Part of a small language model's weights.
Architecture: RMSNorm before each block, capped logits.
Training: a variant of Muon for these matrices, 94M tokens.
Each number is 128 + 32 x the weight over the matrix's rms, rounded and kept within 0 to 255. Layers, rows and columns count from 0.

# layer 12 MLP down, 96x384, rms 0.0887, rows 0-95, columns 192-255
[[112 122 148 123 123 132 109 100 101 118 140 170  95 120  99 188 112 151 137 103 118 131 134 152 117 100 121 123 117 118  97  75 128  52 147 137 114 130 121 118 142  81 103 182 185 113  94 136 162 103 124 163 135 103 153 114 156 119 129  70 172 164 147 160]
 [ 64 234 136 162  97 145  83 177 124 116 149 140  44 173 119 111 111  76 109 122 213 100 107 140  70 121 183 205 136 155 126 137 130 145 167 153 160 106 171 123 149 188 119 105 255  75  80 108 158 140  85  82 163 187  83 116 157 144 154 134 143 132 134 129]
 [106  95  91 141 130 153  95 127 142 115  91 128  74 142  91 188 205  61 167 175 166 109 168 142 143 132 178 158  58 133 140  77 171 153 100 127 105 151  90 153 137 209 110 120  69 122 112 118 126 110 181 126 163 141  60 135 150 121  45 140  73 123 173 123]
 [142 106 167 152  65 128 105  90 123 107 135  94 111 159 157  80 163 106 111 151 118 166 107 160 102 146 122 100 130 147 107 118 169 114 119 109 127 168 119 108 148 135 121 160 131 109 132  85 126 160  85 114 150 185 139 116 174 130  60 116 139 136 136 160]
 [135 145 126 118 139  36 120 155 130  68 132 119 108 112 137 112 172 164  91 113 138 130 138 131 142 107 172 120 125 133 139 149  99 125 190 130 112 136 109 109 102 141 150 122  75  57 125  93  85 155 128  59 162 151 134 104 125 115  94  56 106 101  70  80]
 [ 90  89 134  82 144 176  98 104 182  77 161  94 143 123 135  92  97 145 115 110 181 125 125  80 118 159 142 110  93 113 133 131 205 105 138 125 124 153  96 148 119 131 133 125 101 110  71 159 152  99 105 133  73  96 126 139 135  69 149 174 140 161 104 120]
 [113 151 160 139 148 158  68 126 179 114 130 109 142  99 203  90 129 161 159 119 127 128 111 202 164 133 136  88 100  70 140 133 148  74 164 137 135 154 136  97 189 138 113 150 130  56 125 109 132 122 139 190 143 165 151 133 157 212 139 124  82 103 131 158]
 [113 118 133 121 134 124  56 161 120 157 139 153 129 142 138  55 144 138 120 114  73 114 125 102 105 144 168 145 158 141 213 147 145  98 131 138 149 110 104 160 134 161 136 104 111 121 135 132  79 111 159 131 164 141 138 148  81 170 106 190  79 153 151 163]
 [119 134 157  67  81 108 147  87  73 121 115 115 136 156 191 104 134 111 128 167 112 131 116 124 168 104 202 108 177 189  92 105 134 172 111  91 139  99 124 154  84 136 116 126 158 115 154 157 118 138 198  76 108 135 125 220  79 102 118 123 112 122 192 129]
 [139 133  77 166 124 152  99  72 109 135 187 112  99 145 142 114 145 117  88 124 152  96 149 170 130 189  79 154 174  75 112 143 209 125  92  94  59 117 183 167 154 163 177 168 127  75 165  76 135 150 107 138  89 114 100 152 107 160 121  95 142 195 160 138]
 [171 125 111 100 140 103  79 144  94 149 132 143 149 113 108 147 109 112 146 111  87 104 154 104  86 133 125  89 142 112 111 158 177 110  88 168 123  77 122 108 106 151  70 135 124 123 159 107 169 139 102 173 118 134 143 124 111 100 165  93  77  91 125 175]
 [163 130 173  98 176 139 140  92 134  67  93 145  75 158 153 142 130 163  49 123 132 106 130  96 176 150 133  90 115  95 169 129 168  99 161  98  81 170 123 124 117  86 173 173 149 155 138  96 192  88 126  97 178 133  63 159 136 128  86 127  90 131 162 120]
 [101 152 109  67 201 140 112 138 161 165 102 141  95 114 124 123 117 172 145 105 147 121 114 161 116 127 113 173  39 135 127 173 131 172 133 134 168 163 134 135  85 137 130 126 119 143 112 129 124  50 108 107 102  99 100 120 143 192 130 150  47  96 171 116]
 [116 101 143 137 146 125 106 155 141  86 111 115 110 166 154 136 172 101 133 203 170 118 126 138  74 165  75  30 117  94 114 102 141  78 101  73  92  99 167  95 120 134 163 129 111 145 142 130  92 110  82 155 190 151  92  83 137 113 170 131 155 157 172 189]
 [226 160 171  85 145 148 112 133 146 159 160  94 100  80 171 171 137 117 148 129 120 150 162  69 148 139 140 151 155 118 162 166 123 156 113 141  72  73  85 118 106 126 137 154 137 171 109 116 148  61 117  88 173  99 134 150 106 173 117 111  82  85 135 145]
 [170 128 125 147 110 125 143 112 110 153 112 155 126 126 110 109  73  62 199 138 122 116 142  94 115  80 136 159 110 162 144 146 142 136  65 154  64 140 146 159 126 128  93 125 140 148 118 112  82  84 144 118 120 137  82 108  52 103  92 147 144 150 119 133]
 [ 77 145  89 116 130 140 110 131 150 161  80  87 161 100  87 126  89 115 147  65 144 133  59 105 213 129 118 107 165 147 102 133 140 125 101 120 128 154 130 139  74  56 147 146  93  73 179 118 168 145 181 171 124 119 156 167 130 112 129  77  94  98 131 113]
 [187 148 110 188 166 119 177 176 110  94 138 120 155  71 106 118 142 107 125  69  94  89 164  99 166 136 104 154 114 124  89 129 116 116 145  87 145 185 111 146 110 146 143 166 158 173 137 164 126 108 132 142  58 117 111 160 108  64 129 142 121  71 100  51]
 [119 108 146 129 110 191 127 160  87 162 109 126 177 137 155 136 159 133 220  86 174  84  55  89 136 108 163 109  89 161 143 115 136 180 113 151  76 125 127 117 118 162 140 105 159 107 134 120 114 142  94 190 117 131 135 118 118 143 156 130 110 134 114 146]
 [ 89  96 127 117 155 123 145 147 138 162 121 104 159 156 107 153 149 133 172  91 142 177 140 125  42  97 156 128 112 144 166  98 124 138 185  95 130 227 157 122 120 182 149 122  80 123 100 105 140 108 154 136 104 109 158 133 137 156 160 112 118 135  99 102]
 [155 118 146 177 142 145 149 148 184  98 116 108 156 175 186 110 111 129 168 113 102  98 176 140 160 124 197 155 115 182 145 106 108 152 162  41 109 126 134  50 167 125 102 134  91 141  80  80 122 147 152 148 144 157 139 161 170 144 127 114 168 106 141  76]
 [175 102 114 191 146 149 146 127 141 141  87  66 139 128 131 153 121 123 132 155 135 118 142 107 150 138 127 130 112 149 134 116 109 129 165 172 160  44 138 173 128 179 117 185 151 144 171 138 155 113 183  94 122 156 133 140 115  86 132 133 139 110 121 128]
 [120 150  88 134  73 200  63 150 116 201 120  43 109  70 191  62 162 139 139  89  98 124 168 115 115  88 225  91 141 154 134  66 167  80  87 130  41 141  37 190 128  48  82 126  77  95 116  61 135 185 149 147 141  86 164 142 107 140  96 158 111 104 110 132]
 [147 101 162 101 222 115 138  80 128 108 142  93 135 126 112 106 149 149 198 157  91 170 123 246  75  79 100 167  48 161 101 157 159 156  81 164 137 192 102 227 137  86 124 132 118 168 113 127  71 130 105 174 137 138 186 101  92 130 158  95  87 122 102 212]
 [128 112  98 134 124 143 142 146 119  91  96 122 125 185 148  92 140 140 124 143  87 159 155 153 118 134 112 175 169 162 159 143 114 175 164 221 134 115 133 174 156 141 152 113  89 156 136 203  58 144 129  85 148 134 138  85 186 114 138 108 132  85 127 100]
 [185 130  76 167 142 185  87 153 144  99  86 121  99 166 156 153 121  63 131 104 164 132 167 155 127 128 136 124 130 153 118 117 172 147 134 131 147 119 137 122 142 115 159 146 154 135  99 104  99 130  94 152 156 143 133 137 168 126 165 143 157  76 125 114]
 [ 56 152 161 125 136 183 124 126 142 129 102 150 104  73 165  75 143 151 137 116 147 111 128 110 164 158 107 154 128 107 179 134  51 158 155  59 159 140 168 146 119 134  91 148 149 103 174 161 115 121 170 143 139 120  93  73 134 133 120 122  58 129 170 163]
 [109 108  78 161 161 110 125 173 164 145  85  88 145 104 165 148 168 136 127 114 119 127 133  84 114 173  97 128 106 132 159 130 107 107 174 194 133 117 133 153 114 116 180 133  51 130  91 154 151 154  72  98 112 106 131 100 121 158 169 114  96 150 118 118]
 [ 97  67 124  87  99 102 169  74 120 172 106 142 120 163  77  83 105 150 128 125 141 188 106  60 131  89 165 145 141 211  83 151 115 102 103 156 178 170 159 156 112 112 119 147 156 131 107  58 125 104 155  83  48 138  63 162 171 137  63 199 135 174  71 115]
 [138 128 149 100  77 173 147  55 163 128 107 107  92 124 139 127 130 157 124 134 183 113 136 102  88 146  91 104 140  94 102 162  67  86 159 159  86 139 158  80  34 114 163 157 132 132 101 141 155 135 158 110 124  88  88 111  87 165 134 146 194 171 147 144]
 [121 112  97 105 123  58 149 148 176  98  88  95 160  90 157 179 167 173 154 178  41 123 113 232 153  94 117 115 208 142 126 158 174  72 161 135 110 118 101 116 195  74 133 177 125  84 118 105 130 180 163  82 164  89 114 103 115 153 140 142 237 142  89 100]
 [135 179 103 100 157  95  85 171 213 139 140 144 144  67 127  81 147 148 138 159 153  86 155 119 139 109  80  96 135  89 151 111  78  45 121 147 112 114 125 141 108 132 155 163  59 101 152 193 118 215 194 107 105 112  99 118 122 133 143 109 165 152  90 129]
 [167 152 121 109 132  86 154 121 139 103 152 124 125  93 107 119 106 143 112  97 130 163 122 115 135 125 130 190  94 156 132 138 141 128 151 151 144 122 140  93 120 145 105  69 109 143 155 180  89  90 121 148 160 165 129 130 175 109 119  77  93 124 112 124]
 [ 98  81 125 125 129 201 147 120 147 131  87 110 195 119 128 127 176  99 155 139 100 147 117 129 141 197 149 122 160 177 141 155  75 160 101 175  98 149 155 124 119 110 136 122 152 136 138 153  98 165 137 150 127 147 179 103 105 124 178  68 139 127 161 133]
 [171 102  52 144 120 118 137 128 164 117 127 108  97 139 110  35 136 185 152 112 168 130 126 159 148 128 107 108  81 120 130 211 144 117 154 135  84 116 158 128 165 123 141 167 104 139  80 126 113 123 102 105 161 125  94 107  99  79  81 184 135  58  98 174]
 [156 170 184 152 144 118  98  89 130 105 101 130 120  38 121  94 174  82 123 133 129 170 181 151 115 129 122 111 202 197 106 126 136 187 181 177 125 126 143  98 100  78 171  97 186  87 107 118 149 137 107 110 180 132 137 150 138 150 137  79 134 116  77 108]
 [177  82  54 168 138 118 133 165 199 153 111 133 151 160 101 141 108 143 172 146 101 135  81 172 123 108  96 111 146 179 107 122 186 143 148 102 153  81 168  99  51  64 134 126 179 105  91 155 109 127 106 181  94 115 133 157 116 144 164 110 125 116 134  78]
 [128 121 163  81 111 127 144 110 130 144  74 109 137  50 107 120 122  46 117 164  95 114 107 129 151 135  99 158 121 163 203 148 107 116 114 121 125 153 156  74 148 146  98 155 131 107 105 105 135 123 147  85 116 105 191 123 151 132  72  89 172 102 135 126]
 [ 78 123 110 121 119 102 123 131 144 120  77 145 128  93 128 134 112 180 199 197 170 164 105 146 160 123 207 114 135 147 154 164 127 133 139 170 147 117 124 125 131  33  65 126 134 133  85  98 121 159 124 148 105 101  98 102 133 179 107 142 137 137 114 150]
 [104 126 154 118  55 152  64  95 140 139 168 175 109 139 158 143 227 115 135 122 167 146 134 102  97 103 112 145  76 150  79 140 111  83 122  89 152 117 104 128 124 120 113 123 122 105 167 121 119 141 152 120  98 130 138 153 130 155 144  87 144 179 131 141]
 [139 178 106 112 128  96 116 113 118 184 110 105 187 174 169 170 166 155 137 105 196 174 184 128 106 140 155 110 142 154 157 137 115 172 107 118  94 102 144 150 142 112 135 137 107 144 193 149 142 121 137 128 168  93 113  94 105 105 122 101 149  69 132 116]
 [103  79 137 157  95 168 126  99 137 120 121 186  98  95 139 151 239 190 100 130 133 120  30 137 126 156  45 116 138 148 126  92  99 152 115 138 154 100 126 108 173 185 143  89  85  98 112 130 114 108 131 109 120 155 106 107 119 142 169  98 123  82 137 115]
 [133 154 134  92 138 146 145 143 149  64 104  99 150 134 123 126 138  96 150 131 151 147 134 128  66 155  75 135 102  88 131 128 105 122 152 140 106 182 129 122 133  90 121 121 141 112 108 124 144 132 151 119 131 100 102 119 165 147 137 152 165 106  92 160]
 [ 99  90  86  94 148 108  89 135 159 131 145 119 166  90  80 131 133 130 116 107 110 102 115 115  91 136 133 130  85  80 117  55 130 136 100 186  44 121  83  98  95 163 151  85 203 123 161 121 158 151 172 113  90 133 142 118 118 179 106  88 163 120 179 149]
 [139 110 166 131 146 176 141  72 167 133 146 122 114 132 115 118 166 140 111 168  72 159  88 151  90 133 102 108  57 158 108 142 117 152 156 127 129 179 157 137 179 140 168  65 147 151 151 104 138 109 151 111 134  83 122 132 144 114 131  96 121 138 121 174]
 [163 119 139 207  52 155 194 177  84 187  90 190 119  98 102 131 169 135  68 160 163 137 117 154 110  99 126 122 109 188 162 198 109 184 141 107 123  88  95 141  90 133 123 167 101 101  94 117 135 142 123 146 130 148 129 118  97 127 187 101 149 114 124 165]
 [117 169 109 164 158  59 131 115 228 146 158 136 136 119 143 145 175 166 163 100 109  73  94  89 117 101  57 167 168 148 207 113 149  99  97 165  76 113  89 138 143 190 140 135  78  89 143 153 156  79 102  82 105 184 124 140  93 157 109 153 138 118 160 124]
 [104 113  89 143  99 162 125 155 148 101 120 155 136  71 129 149 129 126  94 101 113 150 173 117 117 130 117 123 108 198  93 143 161 109 170 158 106 148 120 102 106 123 103  88 132 130 167  72  95  98 125  77 163  75 171 131 153 138 141 139 175 143  72 105]
 [113 136 119 143 187 178 104  81 113  87 114  90 153 132 149 101 156 191 111 161 155 124  98  82 111 180  52 102 130 132 139  84 133 120 131 156 139 110 168 145  83 200 151 150 128 103 152 138 113 109 104 118 137 109 115 113  85 158 126 166 180 131  97 160]
 [179  98  77  77 102 112 127 115 103 139 101 190 103 124 120 131 119  87  92 139 179 144 115 133  98 138  89 167 108 174 148  92  59 138 156 125 126 149 105 156 103 135 141 153 102 143 156 140 101 131 167 139 164 109 197 106 149 104 133 135 119  81 147 114]
 [ 80 150 117 226 115 167  89 149 119 136  69 113 134 125 162 201 120 144 123 122 128 100 100 123 156 154  82 152 110  90  94 130 107 119 155 182 123  79 139  58 173 110 108 156 101 169 147 145 175 165 138 109 131  67 121 162 143 206 104 123 157 133 148 137]
 [119 156 147 105 131 123 138  76 135 127 160 149 182 131 109  60 112 105 131 147 138 105 169 126 149 117 130 122 101 136  68 176 131 174  99  93  93 117 106 125 178  87 111 155 168 155 111  63 106 118 118 171 148 153 110 173 109 164  99 124 147 123 130 180]
 [154 118  84 120 164 109  84 104 150 109 112 126 145 102 158 140 170 124 115  95 114 165 144  48 190  59 160 143 131 126 135 170 124 152 142 185 117  97  77 149  79 137 167 129 147 119  75 127 115 133 155  55 141  83  81 100  97 161 112 215 159 131 143  74]
 [129 149 106 133 187 141 102  17  98 109 111  95 130 161 183  79  88 147  82 112 164 161 180  85 108 112 174 171 146 130 145 149  74 146 139  78  82 115 191  35 124 173 121 143 117 139  57 154 171 105 126 142 147  24  95  92  62 187 127 168  97  79 102 179]
 [175 121 192 176  93 110 168 110  85 135 102 144 135 116 170 129 198 173 139 128  81 161 143 117  58  83 110 124 140  85 119 187 147  63  82 122 118 151 157 133 158 132  74 142 107  87 130 115 142 141  98 161 131 108 122 110 121  93 163 119 146 130 111 136]
 [133 102 136 117 116 146 142 133  94 109 209 152 110 162 100 112 137 122 115 169 138  57 129 154 115 153 130  99 160 121 134 117 147 160 187  93  73  96 100 110 114 213 100  61 143 126 129 142 130 154 217 143  63 169 162 118 131 100 142 113  94 134  82 102]
 [ 64 138 127 143 179  11 114 101 166 134 158  92 141 135 134 144 120 163  86 176  85 131 113 152 174 107 113  99  69 110 149 168 118  83 155 106  95  84  71 140 201 133 117 182  86 110 179 101 103 172 135 154 102 188 148 146 147 200 144 210 141 137  64 149]
 [ 67 122 129 128 108 132 100 104  71 137 163 187 158 127 108 164 187  89 147 123 151 136 154 143 111 132  87 164 149 136 171  97  90 139  85 114  94 165 131 149 124 117 193 104 172  96 100 135 123 118 153 152 171 176 132  55  80  60 103 124  57  42  88 168]
 [166 223 182 176 121 127 187  99 186 240 167 222 139 144 141 111  87 132 105 117  88 138 176 141 181 161 140 116 163  87  94 231 152 126 112 117  52 118 204 123 158 108 130 190 153 124 119 175 155  61 134 136  81  97 188 178  97 163  78 108 123 121 150 127]
 [137 153  94 112 113 160  97  80  89 164  85 115 110 197  44 158 123 137 114 105 133 118 155 132 153  63 142  86 163 181 185 104  85 124 108 136 149 144 148 122 125 100  43 145  92 129 141 130 151 139 156 193  78 117 143  92 128  92 140  64 129 129 194  45]
 [144 163 160 144 115 118  91 154 154  85 158 138  84 151 165 144 116 161 128  86 160 144 162  65 119  90 160 128  74 103  90  84 192 104  97 152 108 141 165  92 139 111 142 128 132 144 148  45 119 150 135 104 101 154 187 149 135 122  86 120 130 103  46 105]
 [175 173 185  82  78 138  63 127 134  94 157 132 137 128 123 110 104 171 128  51 146 136 152  90 106  87 123 117 131 155  72 126 108 122 123  74 170  85 136 128 115 141 106 134 108 130 148 151 101 197 124  82 128  91 149 149 127 109  97 147 113 166  71  86]
 [132 110 144 135  97 122 161 128 165 139  92 144 121 140  90 119 117 105  75 182 168 117 145 184 108 114 111 120 101 107 168 164 151 120 159  65 156 124 134 112 146 170 148 183  94 129  98  95 146 153  97 121  87 125 103 169 108  95 143 110 173 138 109 139]
 [138 121 107 104  98 135 221 101 154 146  83 109 118 133 143 125  98 121 143 172 170 131 122 109 113 148 133 117 135 153  95 133 146 132  72 137 175 113 159 122 116 138 171 102 110 120 142  58 129  98 161 159 125 129 147 140 159 165  95 103  63 141  33 120]
 [123 150 122 160 140 139 154 132 129 128  96 176 157 105  52 114  68 131 149 136 103 190 107 106 137 145 102 190  75 149 121 126 162 107 117  69 138  87 160 167 117  96 182 151  85 126  88 112 114 114 166 130 119 104 141 160 143 157 115  97 130 167 156 165]
 [158 132 157 101 131 168  87 150 137 124 139  98 124 173 120 134 138 155 106 160 147 180 129 157 123 168 136 147 121 141 132 102 144 123  98  97 113 138 117  86 108 113 174 174 120 146 116  68  53 133  72 199 123 105 139  77 118 104  94  70  61  91  75 138]
 [175 109 201 117 113  46 163 113 154 107 148  82 143 111 158 145 126 114 149 110 123 149 133 199  47 142 135  99 150 115 124  98 141 121 141 138 130 128 169 131  69 114 123 152 111 119 124 150 195 114  79 154 129 128 152 142 148  97 177 150 120 117 116 132]
 [152 142  99 160 101  87 134  88 101  93 160  72  53 122 148 173 180 122 118 125 147 111 159  85 149 121 194 125 121 126  89  99 116  99 125 120 112 143  98 177  40  88 105 102 138  92  99  77 159 134 151 118 145 109 118 117 135 116 182 118 124 103  66 113]
 [180 129 140 115  76 122 156  92 119  69 143 125 125 158 104 127 139 140  68 144 117 157  47 134  93 173 179 133 145  95 142 135 119 160 131  77 137 148 138 136 154 133 145 135 125 128 198 160 125 175 152 121  87 149 131 126 109 155 166 126 139 128 180 127]
 [135 126 126 117 139 134 105 119 168  83  88  89 139  48 108 142 169 109 141 112 168 111 130 135 100 101 167  74 151  65 106 115 131 141 121 113  85 113 122  89 147  78 144 102 108 168 117 123 122 144  71 149 157 150 112 145 158  53 176 154 123 100 111  80]
 [ 83  90 128 106 122 160 129 175 140 129 110 135 123 139 147 231 147 114 158 132 114 122 108 105 107 156 186  68 115 128 143 140 121 107 121 105 114 157  95 167  72  88  93 107 155 126 135 122 119 130 140  87 133 112 153 136 139  79 175  75  57 136 159 117]
 [100 130 147  51 170 172 140 101  71 187 144 194 136 124  99 158 111 149  87 107 142  41 144 148  98 164 120 121 100 139 136 107 120 112 106 117 146 119  90  91 129 111 104 114 105 176 119 138 137 102 108 167 158  85  94  93 134 150 127 139  89 151 162 139]
 [164 154  73 122 114 125 115 114  94 156 124 111 144  95 182 104  91 197 134 154 131 141 156 178 124 129 132 148 118  80 142 126  83 119 144 185 160 140 132 136 169 118 140  54 134 101 140 106  76 100 151  85 118 135 149 100 116 128  70 121 134  93  97 151]
 [174 188 109 152 111 123 162 144 133 122  85  93  99 162 134 137 159 120  81 138 127 131  97 149 133 127 149  99 112 113 135 114 131 181 104 167 147 111 159  73 121 159  83 133 135 114 158 152 137 135 182  86 112  88 121 138 115 130 192 101 135 158 164 125]
 [ 92 130 111  95 109  67 142 120 150 156 104 101 128 119 103 128 162 115 148  99 109 155  99 130 118 115 156 142 133  78  97  95  92 112  90 116  90 140 177 150 141  79 183 176 152  91 173 154 156  92  91 159 119 139  91  66 103 119  87 126 142 124  67 113]
 [159 176 132  71 212  68  78 125 136  86 165 129  95 108 121  76 176 106 187 137 122 110  75 174  97 207 137  87 179 102  65 113 158 106 109 117 113  68 175 127 161 129  86  83 128 109 160 137 115  90 111  89 170 159 136  48 157 122 162  92 124 117 111 175]
 [140 101 115 194  98 135 126 174 144 117 125 135 130 139 115 156 161 148 120  96 119  94 136 117  88 178 136 163 111 120 158 147 103 134 132 136  88 138 127  58  87 121 104 118 104 163 117 145 137 173 116 127 121  71 104 146 129  84 153 153 159  89 112 180]
 [146 121 138 159 137 100 161 105 121 105 174 140  89 115 158 147 140 160  97 152 112 171  82 113 102 146 142 103 104 138  54 165 168  75  89 113 134 103 158 139 150 125 130  93 121 107 172 171 128  80  96 138 166 100 127 160  48  94 130 113 110 129 109 155]
 [136 114 132 112 180  82 137 106  85 134 108  84 170 135 163 105 109 110 123 159 173 128 128 152 101  76  58  99 128 172 115 163  65 116  82 107 111 101 140 147 127 114 177  85 135 158 112 161 173 166 103 145 106 103 143 164 108 138 159 160 146 122 132 104]
 [124 145 135 126 150 105 102 128 123 140 165 112 105 130 112 109 123 114  88  96  74  82 128 167 104 111 138 119  94  99 153 104 120 138 159 105  90 120 118 100 108 105 110 136 187 146 173 151 188 101 165 118 165 116  84 159 120 169 120 185 114 106 145 107]
 [133 148 158 103 123 145 119 119  58  59 117 167 103 131  92 145 135  71 141 157 109 140  95 191 106 151 156 134  83  99  58 181 143  80 120 165  77 134 148 151  96 130 136 110 117 124 152 114  90 133 145  80  76 127  50 141  94 155  96 140  62  79 163 150]
 [ 81 152  90 132 168 157 104 121 140 100  99  68 133 144 119 133 136 156 144 123 162 135 112 164 128 178 155 133 132  98 134  75 148 159  92 146 105 114 191 122 159 141 155 165 103 135 142 154 138 126 136 124 229 144 102 119 134 182 158 147 123  99  79 156]
 [103 106 152 130 173 113 158  86 110 122  46 129 121 176 153 132  87 101  99 144 105 124 152 125 156 147 133 106 121 151 139 104 138 133 160  33 105 103 122  91 137 141 153  44  88  92 124 137 125 138 112 102 161 125 125 135 160  88 107 111 126 105 120 145]
 [116 139 104 174 179  98 146 142 132  96 111 115 127  67 120 130 162  86  75 148 116 195  79  96  94 154 107 148 128 111 181 117 106 175  76 161 123 153 151  76 156 142 117 135 140  76 102 140 135  90 175 128  87  88 106 140  91 157 136 160 155 128 105 103]
 [178  82 141  99 235 165 111 109 115 159 124 117 152  68 121 127 151 123 139  86 118 131 125 107  79 168 164 107 145 144 184 121 124 139 103 147 100 104  91 133 114 139 121 154 128 153 121 102 147  85 102 129 131 158 123  76  90 138 126 140 109 144 111 146]
 [131 162 126  95 146 137 108 175 168  95 102 136 108 150  82  98 118 157 152  74  55 142 103 163 144 175 128 122 183 203 128 205 114 162 178 126 173 194  92 195 124 156 130 109  88  74  86 131 109 122 113 130  72 191 128 125 154 171  70 168 159 132 151 161]
 [107 173 172 142 106 199 157 118 125 116 105 155 126 106 132  93 141 125  95  96 164 187 113 115 120  89 151  57  79 121 118 115 113 155 111 184  94 161  90 105  79  63 118 188 154  75 104 166 121 136 113 146 165 157 134 204 104 106 146 110 139 190 170 166]
 [134 156 117 133  81 188 116 154 107  93 135 168 137  67 191 126 151  92  92 105 126 121 140 111 139  90  97 160 106 136 125  90  88 149  99  85 107  91 109 110  97 165 103 185 135  94  72 116  60 139 180 130 142 137 151 160 103 144 127 147 123 117 103 128]
 [148 104 122  96  88 129  48 144 126 179  90 107 139 148  76 109 104 132  64 185  86 103  86 148 168 127 120 111 164 137  84 167 169  90  90  87 124 117 159  83 166 138 117 136 153 138 125 180 170 101  85  93  89 160 118 119  97 168  79  92 135 130 113 109]
 [149  67 137 130 143  76 129 157  68 180 120 134 145  97 139 149 176 114 162 163  99 126 142 123  99 130 210 171 149 120 106 152 113 199  80  99 123  63 105  94 168 130  77 159 106 134 168 170 112  82 169 151 141  73 109  98 138 169 134  65 121 142  84  71]
 [152 166 134 125 108 120 131 110  89 142 174 123 132 134  97 131 161 137  58  90 141 162 141 119 147 108 127  97 107 149 115 129  66 175 110 102 134 150 143 120 119  96 115 147 128 179  64 131  89  76  75 108 188 105  94 139 110 151  96 159 137 159 139 141]
 [142 134 193  98 159 108  77 131 202 140 166  95 151  56 156  94 145 141 189 180 127  93  30 163 124  99 113 134 153 139 122 126 125 175 101  75 161 118 143 165 120 135 137 128  95  70 106 101 144  98 130 145 125 168 192  84 206 136 154 168 137 197 138 139]
 [108  62  99 152 103 110  98 103 117 138 142 125 115  91 182 153 138 156 121 139 145 175 107  75  94 194 126  83 150 153  87 138 141 121 115 135  89 145 182 112 131  78 120 148 108 172 138 153 108 114 116 175  74 135 141 115 116 124 140 163 136  94 148 115]
 [154 116 141 130 139 159  59 116 137 117 128 161 112 142 121  85 110 123 178  69 109 156 110  54 107 144 164 149 135 178 171  97 194 158 130 109 131  91 140 111 158  87 113 148 158 208 143 113  95 166 151 160 172  71 114 163 123  87 139 154 142 114 195 101]
 [105 186 137 115  80  85 144  88 118 139 188  81 109 161 117 172  95 120 159 116 118  94 144  63 148  88 163 112  84 104 165  99 119 149 141 147 130 120 160 134 128 157 106 124 117  69 211  84 119 101 142 143 125  95 143 124  99 112 149 108 123 176 162 164]
 [ 90 129 125 175  98 105 119 167 127 125  90 140 120 118 118 147 114 103  31 134 140 155 117 143  90 157 114 105 101 138 153 144 111 149 192 101 169 115 107 163 141 113 202 157 124 139 168 140 132 143  81  97 137 130 142 111  20  88 154 102  86 109 158 139]]